Weights of a small transformer language model.
Size: 11 layers, width 64, 2 heads of 32, MLP 128 SwiGLU, vocabulary 2048, 0.713M parameters.
Architecture: rotary positions, capped logits.
Training: a variant of SOAP for these matrices, 139M tokens, 4227 steps.
Each number is 500 + 25 x the weight over the matrix's rms, rounded and kept within 0 to 999. Layers, rows and columns count from 0. Numbers have three digits each.

# layer 7 MLP up, 128x64, rms 0.0879, rows 0-99, columns 0-63
504542526518510449481479528459475501506479484509524461494502481482482496482508439528499494482516516487508508489507487500474493466509469520508546430481524497516486518510501500479516523482512510
500513477479507517424439495514526488480462473524487482512509474537493480486469493544538503480488484518502499491467512498544491479491476522538457513459541515496475507526500466464530507514465529
509540496456528513505470462490481454494555465514492504475532466490495485472522476553517547488488485518513477522484486504528537547460524518476521516524541512514472522511475476470491478476483493
507488452468516509494482474496508525508495517461466490540517477490494456512487435533480497477526525515546482522542500487524544512500550492506476500495464540479526489498504504539502465497445496
471498506542538486543515492476494446536503497472549546521462515520483479475498548512472493484544529482474485491507514461540505484557490486507503461437484438503495509526531526545476475465440494
542501507511505470502495499520488493519496518502501466543515453465506510510497476502496455466497471525487484506517505523467513487523476515456536439515469513496528479508452527519478484536453522
506487505495514494505482479509528509520483548501517503454516509487462533496532504531519520484525484463448501522485501532513499507496495450529534492490540528489529510529494460478546535519489514
477497485503483519548503502476488453483504501522524498472494507566552549497493505464511469464490527535498476519539540518482520490488465487479509481481447440521533510528496493544506534447504518
496495517520533476546509519543494481509490530519457503498509523521477483478486500462509468514497521510524511471500458501459526517510497486484539504533471481506495495550456523499462443473508485
520486502508536508499458456514485515520477508509498537511503539508475498490516491512503503507464489505511462496501510518539497502472501481480493516484499483496526487449456493490448534493557504
536509494487489495487488473473534456458491501503483486507497477486499516490516469475489532483471485488481495523481500544526484509486565511487465522518520495522445494535491515453494478515512492
465523564537452475517487461502475489531519520489539447515463517499495508493542484547505524485527522480481491457511487464484512484480451478524485521503526542522492511483521485484522483533490496
477500533525502453492467426492499503490552559528528500477517505513492494532459451516493495488520505501517496521539480513525488501519490491459487478500539481468499486511552472510525495460510507
504511496503490487475516504496506482488483499511486524527507497517528528460511524552498525477489506509483515475499505489481464504485562527480527495523504496472494474452487466534530511507531529
547513524529497469505459497470537482512511507469517499522505526449467471491479481502477498490469492511546515431544498529527486527500529501509521507536491509506498480510528516488476474537530474
496465501507486521444492512554575501533484485511501495480489527499497502485480497516540522479483506529502429529518516478516484472453457483527532537500494517483471535579497463475493489477475523
493461518523516481484479480467538528487508514477455488468477516484520461509522510541502466520518468509474475560537522503522512546506518488520494500497532535501530521474540497521535521480507516
467465533500504475486531453447489515491513463476518527497538501525482488542502523483476496481488498487523510511505452521484485493503459512478502492512514495518512488458472498504481557504538509
490521567475485472500484506495515475457484534478510457509486509506471531503466463501498518535482525524511486541494528507528512487469551503477510513554531510487526523518504508508492453515427531
466514503486494443545482491501469492496496483501495489482519532475539505560483532545496445500510498481513482483501501561501496476521503495520510478464514502523488513506449513461478482490499537
528511525500505500495508507482523469437494491521513468491502466510470489482502501501496551534471466536510565516513472470475525515497570499469491497541504552482530525496514533530510489477519487
497504507495478522526485467546530509514519532521519470463513489490536471504476508540499481458505532504517465516500555482524512512521502494483491480452514466495539501520525524477509435511474482
498475519489497518511486476484492508479487501467481511494508481523554525517485510556490475479471489473476481512547446500447496533502478488478479554482503528491532539513516520484495498508513507
494531480497525496457499535514501501495486529499524488442483535513507521481507531498500531498529515503495521537502526487476481457514520474470482478465513513519502497560456519492554531519465521
538516458521501473487484497484550515549481526511497533461467507479486469465527550501494519505473499513434531507484513497490486525491515484546455483497459469534477480455469465512538505544508528
435485478510503504512500488459464501505494450484509567474500483499485480492505543516518485491505538547515508445474484510495475464518525510484500497458476482504493490472484514450464455532484449
495511486502512527488513539498532472472541518481464480451504538488506533485542517488514528481493486483502529467486535526516508516499523498524517522527465509494456547480501506484511508505500455
514493496521534521525470477550466482561473517492536527506497524468491515512515503514543517500520541563541482509518506493559498533499510520465476472461497492508454478555488552498497482473485544
505512464480483469454482456511506487510538503490521436496535467497526513502534478533524479465516475546508511492533506483494484472486477520521506471445507528475522499503507480505541505496511542
503505486506531468527463502536529505521471498491497472477504516469546516476531504495477497522490525496492495522447439496445513513497530499515526529509467492494470547533477510457509476486462506
514490472489512534497490489507503505468459539517489481513505480532471495462504490517486532495516537558478506523526527490488528481507538508474457556505510520485543443489534519512508471485444510
502481484437478527518543466493473505532469486500490486495512481561501501505486508511488528547502520500455527573480459537478507498529504528485502497475504539518526503521466506514445505490490506
500525503489540488493524504494473439487481498544530470553518479490478499491482469503507472489503473470501493503525502480459509525511538478472505513476480529534498518519492519528478475487454451
534492530518470506524512509497500534551478488466522553509489527497508450517472486472499473471483491472476522540479556528527527467498490495523478496481511459469522486494537497493511532527507507
532487461513485464523500490527468506547453481504496513472527533511515499482529484451497541511540501490468530542514503479536533543511521534474499498524537506495481509520517494465520542500510550
474520521438577495505511517487441473477494492509536515492496528476485489473480501508498488487484532487491488481474471462524512504490515540516527503517519551500475538521515491507485492473534468
468470512510557513497486550554501473487531516476488509520478512495518516485536557526545492507508506545534523469459509469492467498508515514491507507517495480522489502487461531511494482492498476
508502469488495511511475507494485552475500542537507562481501487475502509492470478509493469505539523501476515452511473502515491513496529521516457469495518485509475535476463548506519508450568457
488487474529513476475430519512478502501474530540515487457512495486530517492472493512518496465493483485469500499514487493469504478486453531472501501477511539510499504479491444529474521529492509
525521451498513514497485539510481495487464515535468507497514486496503560450504501458473514472514460495471473491537507530486478496512505505504485456543487490508444484537468512503518500452565476
524487470489496535507528556495499555504474525461479497476500516520482506520532525458476510518460506497482539521466538506528503519475470482492479525501482501520465540465493484513516486503517510
475526454496477488536482502461457466542523466532521524520480523481495489498426510506522524484523544487534495502515504517534515515525540493483461482472515524495555518520484476541500457499496478
539467462484501518464497552464448445512489524539552494503482542504512468512503470511497527521503477516521533504477465501463489526453525515452494506491507545493515484513479483523490516505498535
490528485494472491503472483460515529456493533502524495447486435505528479465485491472502502469474511519469529507515531481516502521510524526533433510494528493514486509510505532506557548506487499
463523484520493519514534474493482469519528475484535474493516467496468516523496453490496546477526525483565516475536501489464522483467468487473446547484516498475478483504524506477491498505493526
494527486512496497505485516477482472493510473509535554516481495505484489507493517504492512477474548527457529520509494503482500473488480502495529538499439499470465481459531439508476515511528495
443506497465511490486472480484482527473506490473492514477503495518512504471535476497563510502496482520547479498519441489511513500450505487478507505505520527518502523550511528509495528468523491
473510523484509508495513453524471508492504482514486482477489559532475519487487486451496511536518473468478506526507480505456513488501536535505528513516492513482487487535489543469477503514465463
490505495488533504510481481499447510444479573465501491523513514481531521516520481544450499469519493508550524515529473530541512479509514505502450480467537503504488458444506514500525445511497526
492508469520487532532506500484541497514530445522517495502531496505503496524551520502507532507489488483522519445515565520499521506554483487510505497487477450535461478470451521519545502478554485
493507475516527496487515485511481474454439476498490510450490500504469512439511493510494508498521511511511485477468511504501518478524532519501479467509474478483511489496487530488468497532468510
508487455513508510518538508548482536479487445506492440529502509490480492536492483524501500476471470486520451474490570522529519501487487507502517499527536480530525509511467518524496473504473475
569529524495509480463469514487492476452491484476498506478467493467497465513516562499468498524455501505512505515487486526482515508524464495486522511527509506533473487501519489485480444539521505
524512538537493495488509454476495477479513520501522492516502479501475470484519495508501462477499506468508466527458531505479539497537500479448510533470469511546492505483492469455502479480478484
462466494454494556528521500501522542496509518473467523445473499533508475504477488501488527523518511515494483486522495496468488506508467498485505504465494510500494499461533494489482470510522486
514526530472549551465496532491501500480456487509461521499520483442500501499500451484467501483496491511482510514510490491455486523499515482521477548509460517516507460515454532477516460486509464
496463510508506475500504475501490472518498498462515449460511507491555556493472538450509529467537500526526520502504526499467495494486497518499483513472512531555505516515538545439494449479467522
515537513491516486488503474483503512486516501518502464521487443459483507507492448518503538499490476496503513488506500492510500535452480498503495518551547561514505506474485463483517478549526502
542503557457506482517481520484473503466476472472521500489525515472506509510489530471469504484509482511494471510488463523453526509488469474491510498532508501536504495489449489461475503477532498
540492475469524511512489537508497464510467495505494537485519468565505536502501505468482536486469452455492519541435485515511448480531504544482531465503504461490462505516472507479504497519507492
498466490507510461465511533501499480449454472519492533500538501480453479504453513519502480466516513513523492453480514507533505510493553516476472519481496465492511492480467514497474503504464473
519535503490488501546483527496509511514495515488491470541521473475476479537522468497496489453524468495518505504500529474452501547478512509475492478501492539518567520474493480490492532521520490
464518460462497513519514461545479520464501529469536463553545476554454529509462450501497470457472470495508465491557512517488552492497556546496518526495473497507462488514477491488510524499529492
531523525550499491487511457515518503497509514511486534466466506478486464472480515514512521552478531528483493478537493475499478467515472483448513506454544484469560473507536522488474484476489551
499479469554496501511472543480458504477520410512490495536514514508482536464477507502506455488522475535473511502501432480462492517476501503471522488472488504495518514499479494503487559523533504
481490483470479487523495528515487512489481533524479503502497476486462486478501517492503507500483516523488550490492488515518515473453499498442527481500481534505493501480498517551513564497496493
488474521503490485489522529555469527494525491522497525465524510497502467519516484501512515517486493455508491529536500459491496482500488454499472476479516521489517539520467501494508512511501476
458506518515421528521488494524477479501485500520522529539505516551498522501511527497440484500550536506493480489528507475486560475517498516472485504495468515460481530490488495507541511516512500
485562470502517521530522490517490519531498512474490544513481543494500476496498514514519531509483510481510540508502543459477495517512539472534485524486478470516501499519515528446503525524468502
472456484536518509524503547459495470520459444501516502499540490481480500485573520522536468504500500478499550508530520484425477523524502497494510503478448477528506554467484521528486518513462458
461470477495560512499511473536500516473469471531512473520557476477449484492506485484491464488512515509505506463512487579483535510532510499446515503512512496490496540514460476492566520453526495
498511466496496506496476552532497489538488499513481488477473513528476505514474476521487565512501499537534477488483495520488482525510541503430490522498513470513515460528425515476530530546480510
502470492472528509516477467524489483500547531502482486483492471502496472470504491573526486484543474520495458447503509507463493507503479512494532485445492513495546475495465489470485516549443526
512526521515501474485495492540504563510513489495518476520500452516504497505456523481485522508476514496492486486499475492535478511492484501511495506451519494512430525495494478533493500502560526
476506504495555538490506486482505498528548481462485516515488483516479493478482505511497549545504492559499506518522472480468496521517506498506477454485498480481541460473464544472498519502536489
526491539507543535477521508489521481492501525510553500490513527553462456503485505498512496516495460495490499531499465508504494507451486488515474549532518496527468508502499505499492538480503480
498421461507533520460476503505491523447461529474536524509539488503504499493512510519476475496489531497523475493525516493518490482501500485502489483554505444503483450522481504494527493507473492
557537473504513525504485502554507507517529523496475494476464484467531549517501522495516508479475478495519495540449521497478512494480503479421512487503503532496526489510438513506492522584557489
525453474539506502483477522467468478477477517522480502469528470518565548491512467482506478480488486505472489528504494527466461445516495485476493504462509507495513494464502517552465506481476542
482481473496514497476486495526499443487513475502513529505451495490528489505502476519500474487459471527507540484522482499531485478486492487503508538480488501474495465464566495473484460493520524
465519510512460520504487483501519525542511532496483506487538492509492511483465537504518510509532506470525480487473515511500514443524482517555509525477537513473478518533513471492501509493500537
527508520538461486479456506503488469495496529523484541462495453514522472508514525479517523504488517526557466484542519517514549518486497482479506552511521536500482498492538478527505452497539490
477540456509475515573511505516500477465524516532504466521469492501541503489448542503501483469479486513492499467518500523484509491517535534514487510505478499537498538538489508463522513518482508
490490539521514532506498486552499519475482490536497525524504500456499514516495488419486460509485525484431498494491463516485523514494467478458501491508498452513524495478493533485545526522516528
511516529521509502474480443510468503489554507498485479439455496538500482467527516504511509495507533491488497497504464504495494477501483510531490515471514468526489505507539471513475499501501525
485497486472550550467493540538479474485496523492537527474500470501560552526539521529462496484509500465523511504489512485513519536521496496501546502488477530524506525486433517502498482471541485
511498541512457500467506498489472500495480518533538538499534475527499519506465479431488482536461512518495540514512461535516475500494464493475486490480528508495484496515548466526559528506518510
518498526521493491518479501503503516497492510482488486498503517510528492478479529516501527514470476506526510496529529529479500483537503495493505445521493485503539482492492558473462484505541510
515452464485508563522493513498475477508469510472485504557501486440488482505512513517489525489516522484526487502490542508493529463502459467453535522521486540494524514529474540495502491464452541
484527458509505497513505470473518493487535486541511493487493529484520520497536544515472543520492478460519489492511473520503469501482523460538506478468494488498535545526491503504454502561464490
503501553499477505474519496500544481505480512508492478519489492455489462465494485506502521507552474493498478504482477457476519518480518489505478497503466491473486503535504502527531476405481494
478487484516500523507506526470497513520486480532487535498477483509461488526495497466521502506479507510444526534518496488494490521501505529466492492475465442482512463491509525531480503471520520
477507499510520507495484491493488513497488524494511508482538491489503513514512500493507503558507513482523462481490507498508518505501452505554477495491474490523532475517473529459497498525472474
523522477508529496500507484528507495533463507505505462511503503524495522487473500559522518485489498450515505501495543482499484482520500515543514519541463526484469431510528518461510508533434495
498448536513495498452553519503503539484482518531507513469509491510546483509521541450493498463506498545504485489523516506531481464516448511459488534503471507479497507503552505500513509469454507
548528488526478469450525518492455521511500497463493504490504466475436484524486580530457524474563491539473503534511502503474519518515504517479501495514507488475494513466481515503524530539448490
480461519484479518498525511449502512533457486523514484498499491508503503498493515489511561546505537479458520503447475472547470502521511480514517480517521513506536463478485513490452535523525492
511521465503521483483514544495451487523513502496537501509531488437519521480523478509509545508510458491530555543514508511498473528493531477479467503430505557517494497526470522496505466513488492
487498477493492529522521484464476466474510528502494481505485494516543491533494481479514457439483483497496495499475475481504482488510536504536502518485511509546495494512480457543508517531481499
451486497482509510484478553448497480525505481530489512505510501541546510501518506499536508497512496555499556481527496503434454532516482521521470479462488512505477474472459451532513555496534482